Each number is 200 + 40 x the weight over its row's rms, rounded and kept within 0 to 999. Layers, rows and columns count from 0. The size before them is the row's rms in percent of the matrix's.

# layer 4 attention query, 256x192, rms 0.155, rows 134-150, columns 96-191
097,236,222,201,191,188,199,180,172,204,204,196,134,229,237,152,183,188,107,191,168,227,217,183,209,105,133,234,142,209,114,205,194,182,175,215,164,201,196,219,190,163,230,249,209,218,155,144,275,213,190,175,104,183,229,244,126,199,235,211,175,125,220,165,193,195,227,156,275,152,193,259,160,163,155,237,197,210,241,215,162,187,170,163,205,203,259,231,149,275,274,106,179,207,205,204,185
093,214,229,231,183,183,235,159,270,197,213,137,253,176,199,201,119,194,265,228,223,149,124,219,231,121,201,222,149,202,224,242,205,205,191,167,219,149,198,172,157,125,270,268,234,210,146,242,237,172,251,194,189,156,133,154,221,218,150,204,212,193,205,229,217,253,233,214,251,243,227,190,149,243,185,231,201,142,201,234,146,134,163,328,144,192,184,191,211,206,220,142,215,194,170,217,103
099,133,165,240,265,231,179,142,273,221,183,185,151,279,241,152,228,152,182,127,176,133,198,169,201,233,141,225,242,173,218,242,161,228,251,166,261,104,112,136,202,182,214,101,147,223,181,123,185,256,141,155,228,141,171,155,176,230,159,221,232,113,162,236,222,202,222,153,165,236,291,226,253,185,260,179,194,207,268,231,229,174,216,187,235,215,213,240,209,236,174,180,195,186,191,213,200
089,274,165,182,103,171,207,147,245,196,194,193,162,193,269,213,229,194,139,240,122,218,175,229,184,233,114,128,230,115,229,263,221,208,190,219,128,231,214,256,217,235,235,210,186,191,187,243,181,163,123,165,169,240,184,218,141,213,202,186,265,256,213,261,257,232,237,153,200,230,227,197,229,89,167,254,191,189,154,200,159,231,207,202,286,218,262,199,203,233,208,232,216,203,213,261,174
097,164,276,168,244,222,228,200,313,232,207,236,257,210,211,165,159,263,192,116,321,230,292,168,177,243,208,161,264,193,275,174,216,260,170,179,196,254,204,243,140,190,245,176,234,269,278,192,227,247,161,176,178,145,158,283,226,226,229,201,211,179,243,254,265,232,213,185,210,194,181,177,159,193,112,238,230,132,140,239,274,212,260,223,189,217,167,160,259,206,240,211,179,264,239,205,224
095,149,212,173,181,221,181,173,239,196,201,211,162,199,132,225,264,213,239,210,277,228,134,155,225,218,202,285,201,154,214,197,257,281,176,76,201,167,179,272,259,201,215,214,180,144,195,213,243,257,217,212,242,227,194,190,185,270,212,218,202,159,176,144,182,196,237,112,236,233,228,183,214,169,246,174,305,203,238,261,242,206,233,204,273,173,228,167,231,184,227,119,233,178,158,152,183
083,275,221,122,244,215,205,214,200,255,142,142,208,209,155,141,171,203,195,244,207,215,228,164,233,136,257,202,252,197,167,189,192,207,144,210,174,195,145,193,188,135,167,207,121,194,221,203,219,190,162,191,149,226,161,180,205,171,209,233,228,231,229,236,196,203,209,211,173,176,272,227,172,138,162,218,146,204,181,147,172,184,284,163,269,141,195,186,188,209,266,218,208,132,171,233,178
089,235,165,183,174,199,200,172,215,226,160,235,194,258,218,191,104,192,189,223,226,212,238,223,180,154,230,185,205,161,215,143,162,152,176,191,261,264,257,209,184,230,227,249,138,177,122,226,186,230,214,166,117,269,213,184,184,124,100,172,182,186,266,189,212,210,256,170,189,222,129,179,194,137,199,182,119,207,229,248,242,189,214,264,189,201,213,199,281,187,121,167,213,211,234,185,168
091,193,213,246,187,243,219,223,160,202,249,185,153,219,120,204,212,257,143,188,217,152,181,178,209,210,243,198,152,167,233,202,192,253,193,196,230,155,240,173,179,225,203,217,95,160,197,159,192,226,179,239,175,239,289,208,218,203,228,174,268,239,219,153,177,231,238,208,189,260,192,200,250,181,239,286,265,239,186,161,206,244,218,207,306,170,303,163,167,148,164,247,130,210,249,164,184
095,200,201,200,227,241,151,147,177,253,241,229,201,260,187,135,145,180,135,208,186,266,192,239,156,203,152,140,147,288,168,155,219,224,214,260,131,229,186,161,222,166,121,271,205,262,263,214,201,161,184,198,151,145,164,224,164,243,175,216,151,210,236,149,229,243,274,257,171,264,184,199,225,141,226,174,214,162,262,240,138,252,178,205,183,204,185,279,170,204,165,223,137,127,196,237,213
089,244,229,275,130,213,229,212,207,235,143,219,175,247,152,177,211,181,187,238,243,228,184,253,211,130,196,187,193,212,246,196,192,171,205,128,149,208,220,213,144,137,193,155,197,188,170,225,177,112,135,214,174,233,194,223,331,191,129,280,208,192,158,185,197,188,165,160,194,226,198,239,280,234,101,190,164,178,221,257,193,180,246,189,175,255,194,291,236,260,198,200,209,249,204,198,135
087,189,242,177,161,186,161,147,229,161,242,197,241,220,208,192,241,308,207,212,240,245,182,151,248,207,257,226,124,125,199,230,202,177,177,174,163,257,195,161,152,153,179,269,194,148,188,215,206,164,245,110,183,181,164,164,255,192,200,197,208,128,203,230,222,231,222,147,235,239,153,231,170,204,182,213,149,260,192,206,228,214,244,167,232,209,251,102,213,230,223,186,241,212,164,193,219
089,217,203,199,210,258,185,235,188,167,213,243,160,197,133,217,213,174,237,164,307,180,155,165,195,250,156,205,168,174,142,222,223,268,167,274,215,176,260,180,168,221,212,213,191,256,251,250,226,221,171,178,193,192,256,217,206,150,200,247,248,192,186,171,186,158,183,113,214,200,251,234,152,252,217,268,154,216,163,181,282,236,183,207,109,252,152,186,195,157,163,172,318,231,196,180,263
097,224,211,196,160,182,177,210,164,258,170,260,221,172,231,174,192,230,112,214,226,180,245,267,191,190,212,208,137,207,141,152,195,235,117,178,213,242,197,221,209,254,232,213,182,227,181,166,151,203,187,190,164,219,179,153,211,197,167,179,194,163,213,197,300,279,212,148,129,217,194,244,234,238,230,286,175,198,124,144,190,174,208,228,186,219,159,230,237,182,171,92,239,146,261,224,209
102,198,252,253,195,245,199,190,236,204,249,198,188,140,214,249,125,242,282,159,189,181,193,147,203,177,220,283,159,163,180,198,291,183,239,214,198,229,153,237,203,266,172,233,169,163,168,224,176,264,184,164,160,200,201,172,166,176,234,218,159,148,219,226,154,185,217,46,186,184,192,173,258,197,125,133,209,192,172,212,177,199,176,154,248,182,158,236,197,172,171,218,172,189,218,158,253
083,200,188,214,249,205,231,156,171,205,143,201,235,178,183,265,236,231,246,168,270,192,195,198,164,192,143,297,217,171,259,138,195,218,181,177,295,173,184,205,180,168,209,265,217,172,156,201,180,190,112,143,276,211,182,228,188,144,126,183,162,269,262,166,268,149,211,185,189,164,242,262,210,160,188,187,173,185,259,124,187,175,189,198,269,219,153,277,212,223,209,167,166,205,158,187,153
087,190,232,264,185,211,187,167,188,183,164,123,249,265,235,156,258,236,214,197,171,197,222,211,227,251,123,156,133,239,292,225,195,235,177,195,236,165,193,229,153,244,226,202,226,157,202,233,158,252,215,153,121,164,143,209,200,183,193,198,203,253,223,226,215,184,154,308,241,226,248,236,190,277,169,184,121,132,162,154,226,178,203,207,112,176,176,194,176,223,242,194,142,229,222,215,148
# layer 4 attention key, 256x192, rms 0.161, rows 134-150, columns 96-191
088,174,175,173,228,194,216,206,195,234,230,248,192,139,160,89,176,259,238,246,192,225,234,236,216,165,149,162,130,156,221,160,186,193,170,99,216,164,250,174,216,170,235,252,278,211,156,198,163,197,219,155,256,239,222,237,125,172,234,176,159,168,143,164,207,174,198,184,227,222,194,199,211,226,260,254,162,257,176,199,113,203,263,188,149,180,181,161,214,180,246,215,241,257,165,210,242
088,172,275,201,154,237,203,141,204,262,142,150,232,199,231,251,158,206,192,210,216,220,195,142,182,189,173,253,186,222,195,219,191,217,211,156,242,178,227,195,196,196,204,228,229,227,250,243,270,213,294,252,178,250,212,167,120,192,218,175,176,226,209,164,221,152,214,217,241,98,188,188,170,189,196,146,215,161,185,223,164,251,267,227,170,221,178,230,187,134,226,198,289,217,256,179,125
097,172,194,269,278,200,224,224,241,163,195,201,223,262,181,187,113,226,157,189,195,198,139,162,186,262,182,201,207,260,173,160,210,188,146,193,167,188,153,218,179,181,170,275,224,263,209,253,127,252,154,178,190,145,198,222,154,203,184,289,231,144,198,231,156,224,134,222,222,224,133,233,209,246,158,178,198,201,262,217,216,231,225,247,153,195,232,257,204,240,207,194,200,175,179,160,241
089,290,211,223,146,123,178,181,268,209,178,254,173,226,167,220,259,140,188,201,160,238,187,145,223,258,75,215,197,154,179,193,160,221,200,266,185,258,236,178,241,248,156,215,179,200,255,207,160,147,255,212,161,165,188,214,228,245,185,196,182,177,251,117,197,196,252,195,178,191,145,209,205,150,138,222,267,190,180,160,245,164,208,224,253,234,338,129,185,237,172,215,238,228,169,250,217
091,164,220,209,255,164,188,222,213,191,233,228,152,165,199,166,216,216,145,188,224,198,153,240,238,280,210,208,224,242,154,263,199,262,152,216,128,161,181,213,259,172,138,148,179,215,209,247,181,224,201,190,172,240,220,155,249,210,214,184,220,200,244,140,195,174,174,76,215,183,235,173,240,211,251,234,218,167,198,128,165,252,163,168,240,203,170,114,253,228,227,229,85,215,271,248,165
090,252,232,154,190,251,218,162,209,182,229,197,170,192,178,203,246,138,176,184,215,147,226,167,194,155,165,221,216,211,218,180,203,207,267,147,218,203,178,264,224,242,247,181,279,135,203,194,231,172,181,184,213,226,176,170,170,175,240,172,115,124,195,210,162,219,187,182,178,210,151,150,159,226,195,179,210,230,167,278,202,207,159,191,303,125,196,213,220,186,240,121,197,210,183,205,253
084,173,219,203,209,225,177,172,139,213,191,261,178,229,210,171,176,212,132,168,264,201,143,118,269,197,257,176,199,68,155,150,162,224,236,221,278,201,179,232,226,245,201,245,137,181,203,253,199,189,172,192,107,170,181,179,121,181,214,242,205,258,165,225,252,176,147,234,192,246,170,118,231,166,157,171,142,201,190,203,107,171,240,209,230,202,146,161,223,238,190,167,198,247,154,207,169
088,300,152,229,204,156,214,204,165,239,180,246,172,266,240,163,151,236,200,157,214,260,202,173,168,219,251,245,117,148,158,140,280,143,151,151,225,164,198,177,235,222,259,180,230,252,222,145,179,214,222,237,219,185,214,175,200,144,235,203,128,194,256,184,238,180,258,156,263,170,208,228,201,243,235,156,203,181,223,280,194,175,117,193,187,179,191,208,227,205,201,186,170,237,194,212,231
089,290,217,135,224,218,227,212,223,148,186,189,190,196,184,181,189,258,168,263,195,167,192,198,231,228,168,228,266,241,219,218,194,265,244,197,191,263,175,248,201,230,213,236,142,206,173,134,205,164,245,230,181,200,166,186,199,132,208,152,208,122,171,146,221,202,190,184,182,240,183,217,222,196,185,192,181,187,104,299,139,199,190,152,218,129,188,142,198,210,176,202,203,212,301,210,121
097,159,180,256,153,166,266,114,181,194,228,174,201,258,201,191,227,119,171,263,183,175,216,240,161,237,225,112,252,276,210,171,208,169,204,190,193,196,203,165,226,221,265,267,169,167,196,236,208,175,234,205,161,184,156,235,180,205,269,182,120,138,252,219,119,216,219,154,200,197,163,234,198,170,124,148,256,205,166,150,143,230,262,137,217,310,192,167,120,238,280,248,212,246,206,221,187
089,240,228,149,212,180,208,245,208,197,149,209,248,292,205,267,175,151,200,276,221,159,241,225,204,213,260,189,246,274,191,211,188,150,185,163,180,174,242,147,170,237,128,192,237,147,180,251,242,256,174,209,139,282,266,193,206,155,123,210,149,235,194,222,197,228,222,207,191,195,212,177,231,298,126,183,227,236,217,228,219,241,311,194,215,221,274,199,242,229,187,236,174,191,157,138,206
086,194,188,185,190,231,225,149,184,205,148,190,263,287,156,193,195,232,176,245,264,210,208,247,208,158,256,131,183,186,218,233,216,172,291,191,173,185,248,164,181,200,200,193,314,216,193,214,250,232,153,200,205,257,203,189,232,159,166,226,235,199,238,267,305,249,180,204,189,182,199,183,225,245,229,163,176,198,233,184,136,202,157,222,169,168,250,235,180,164,234,173,246,197,202,239,200
091,260,175,192,154,240,194,190,220,172,172,187,144,174,220,170,98,186,238,188,208,221,180,130,244,209,155,299,223,275,248,185,205,197,210,247,120,179,207,239,210,190,202,115,176,246,237,190,231,319,149,186,229,233,163,193,202,151,229,181,208,169,193,291,163,223,199,226,153,203,167,170,187,270,150,187,251,175,173,168,163,201,231,207,105,168,98,226,208,157,124,134,166,178,167,179,218
098,224,223,200,225,187,181,200,268,271,227,195,166,211,199,210,179,238,135,180,192,240,160,228,199,161,245,228,197,226,130,260,221,213,158,210,229,182,276,239,220,210,228,169,95,125,186,188,237,189,189,130,176,149,206,178,214,179,280,164,195,147,270,162,238,167,215,136,178,143,176,205,279,247,160,181,179,182,278,234,180,190,134,152,243,242,316,221,238,186,216,216,164,199,206,237,176
098,211,209,244,221,316,183,209,208,232,152,152,185,203,244,173,186,229,218,161,261,172,211,231,246,193,134,175,225,175,179,186,186,285,175,119,228,158,149,249,205,190,183,208,213,178,244,223,185,149,182,227,266,207,186,218,221,188,273,216,181,145,201,169,219,217,237,139,224,254,247,216,144,232,195,204,283,206,165,144,203,104,247,241,164,139,229,109,217,197,232,210,232,124,119,228,264
084,263,201,252,216,149,173,158,205,112,170,145,187,262,181,191,180,192,171,216,182,183,194,221,277,172,256,214,180,193,195,193,167,169,163,134,262,199,201,248,274,128,129,204,163,194,282,157,246,243,113,203,124,210,232,242,237,221,236,148,252,197,196,193,179,165,139,260,206,165,165,240,159,273,215,180,216,303,234,215,227,267,190,160,127,215,273,217,212,124,161,190,153,206,233,240,258
083,196,169,208,140,189,192,174,163,195,159,260,109,227,219,220,194,230,191,178,179,186,228,130,129,179,181,203,230,238,160,133,178,209,119,202,187,197,168,198,147,224,180,221,181,148,256,188,134,193,214,191,181,171,248,194,255,163,196,196,178,200,193,209,119,211,161,259,150,187,267,167,220,189,224,294,216,212,206,196,249,247,143,206,190,174,188,234,161,193,201,190,155,168,216,227,228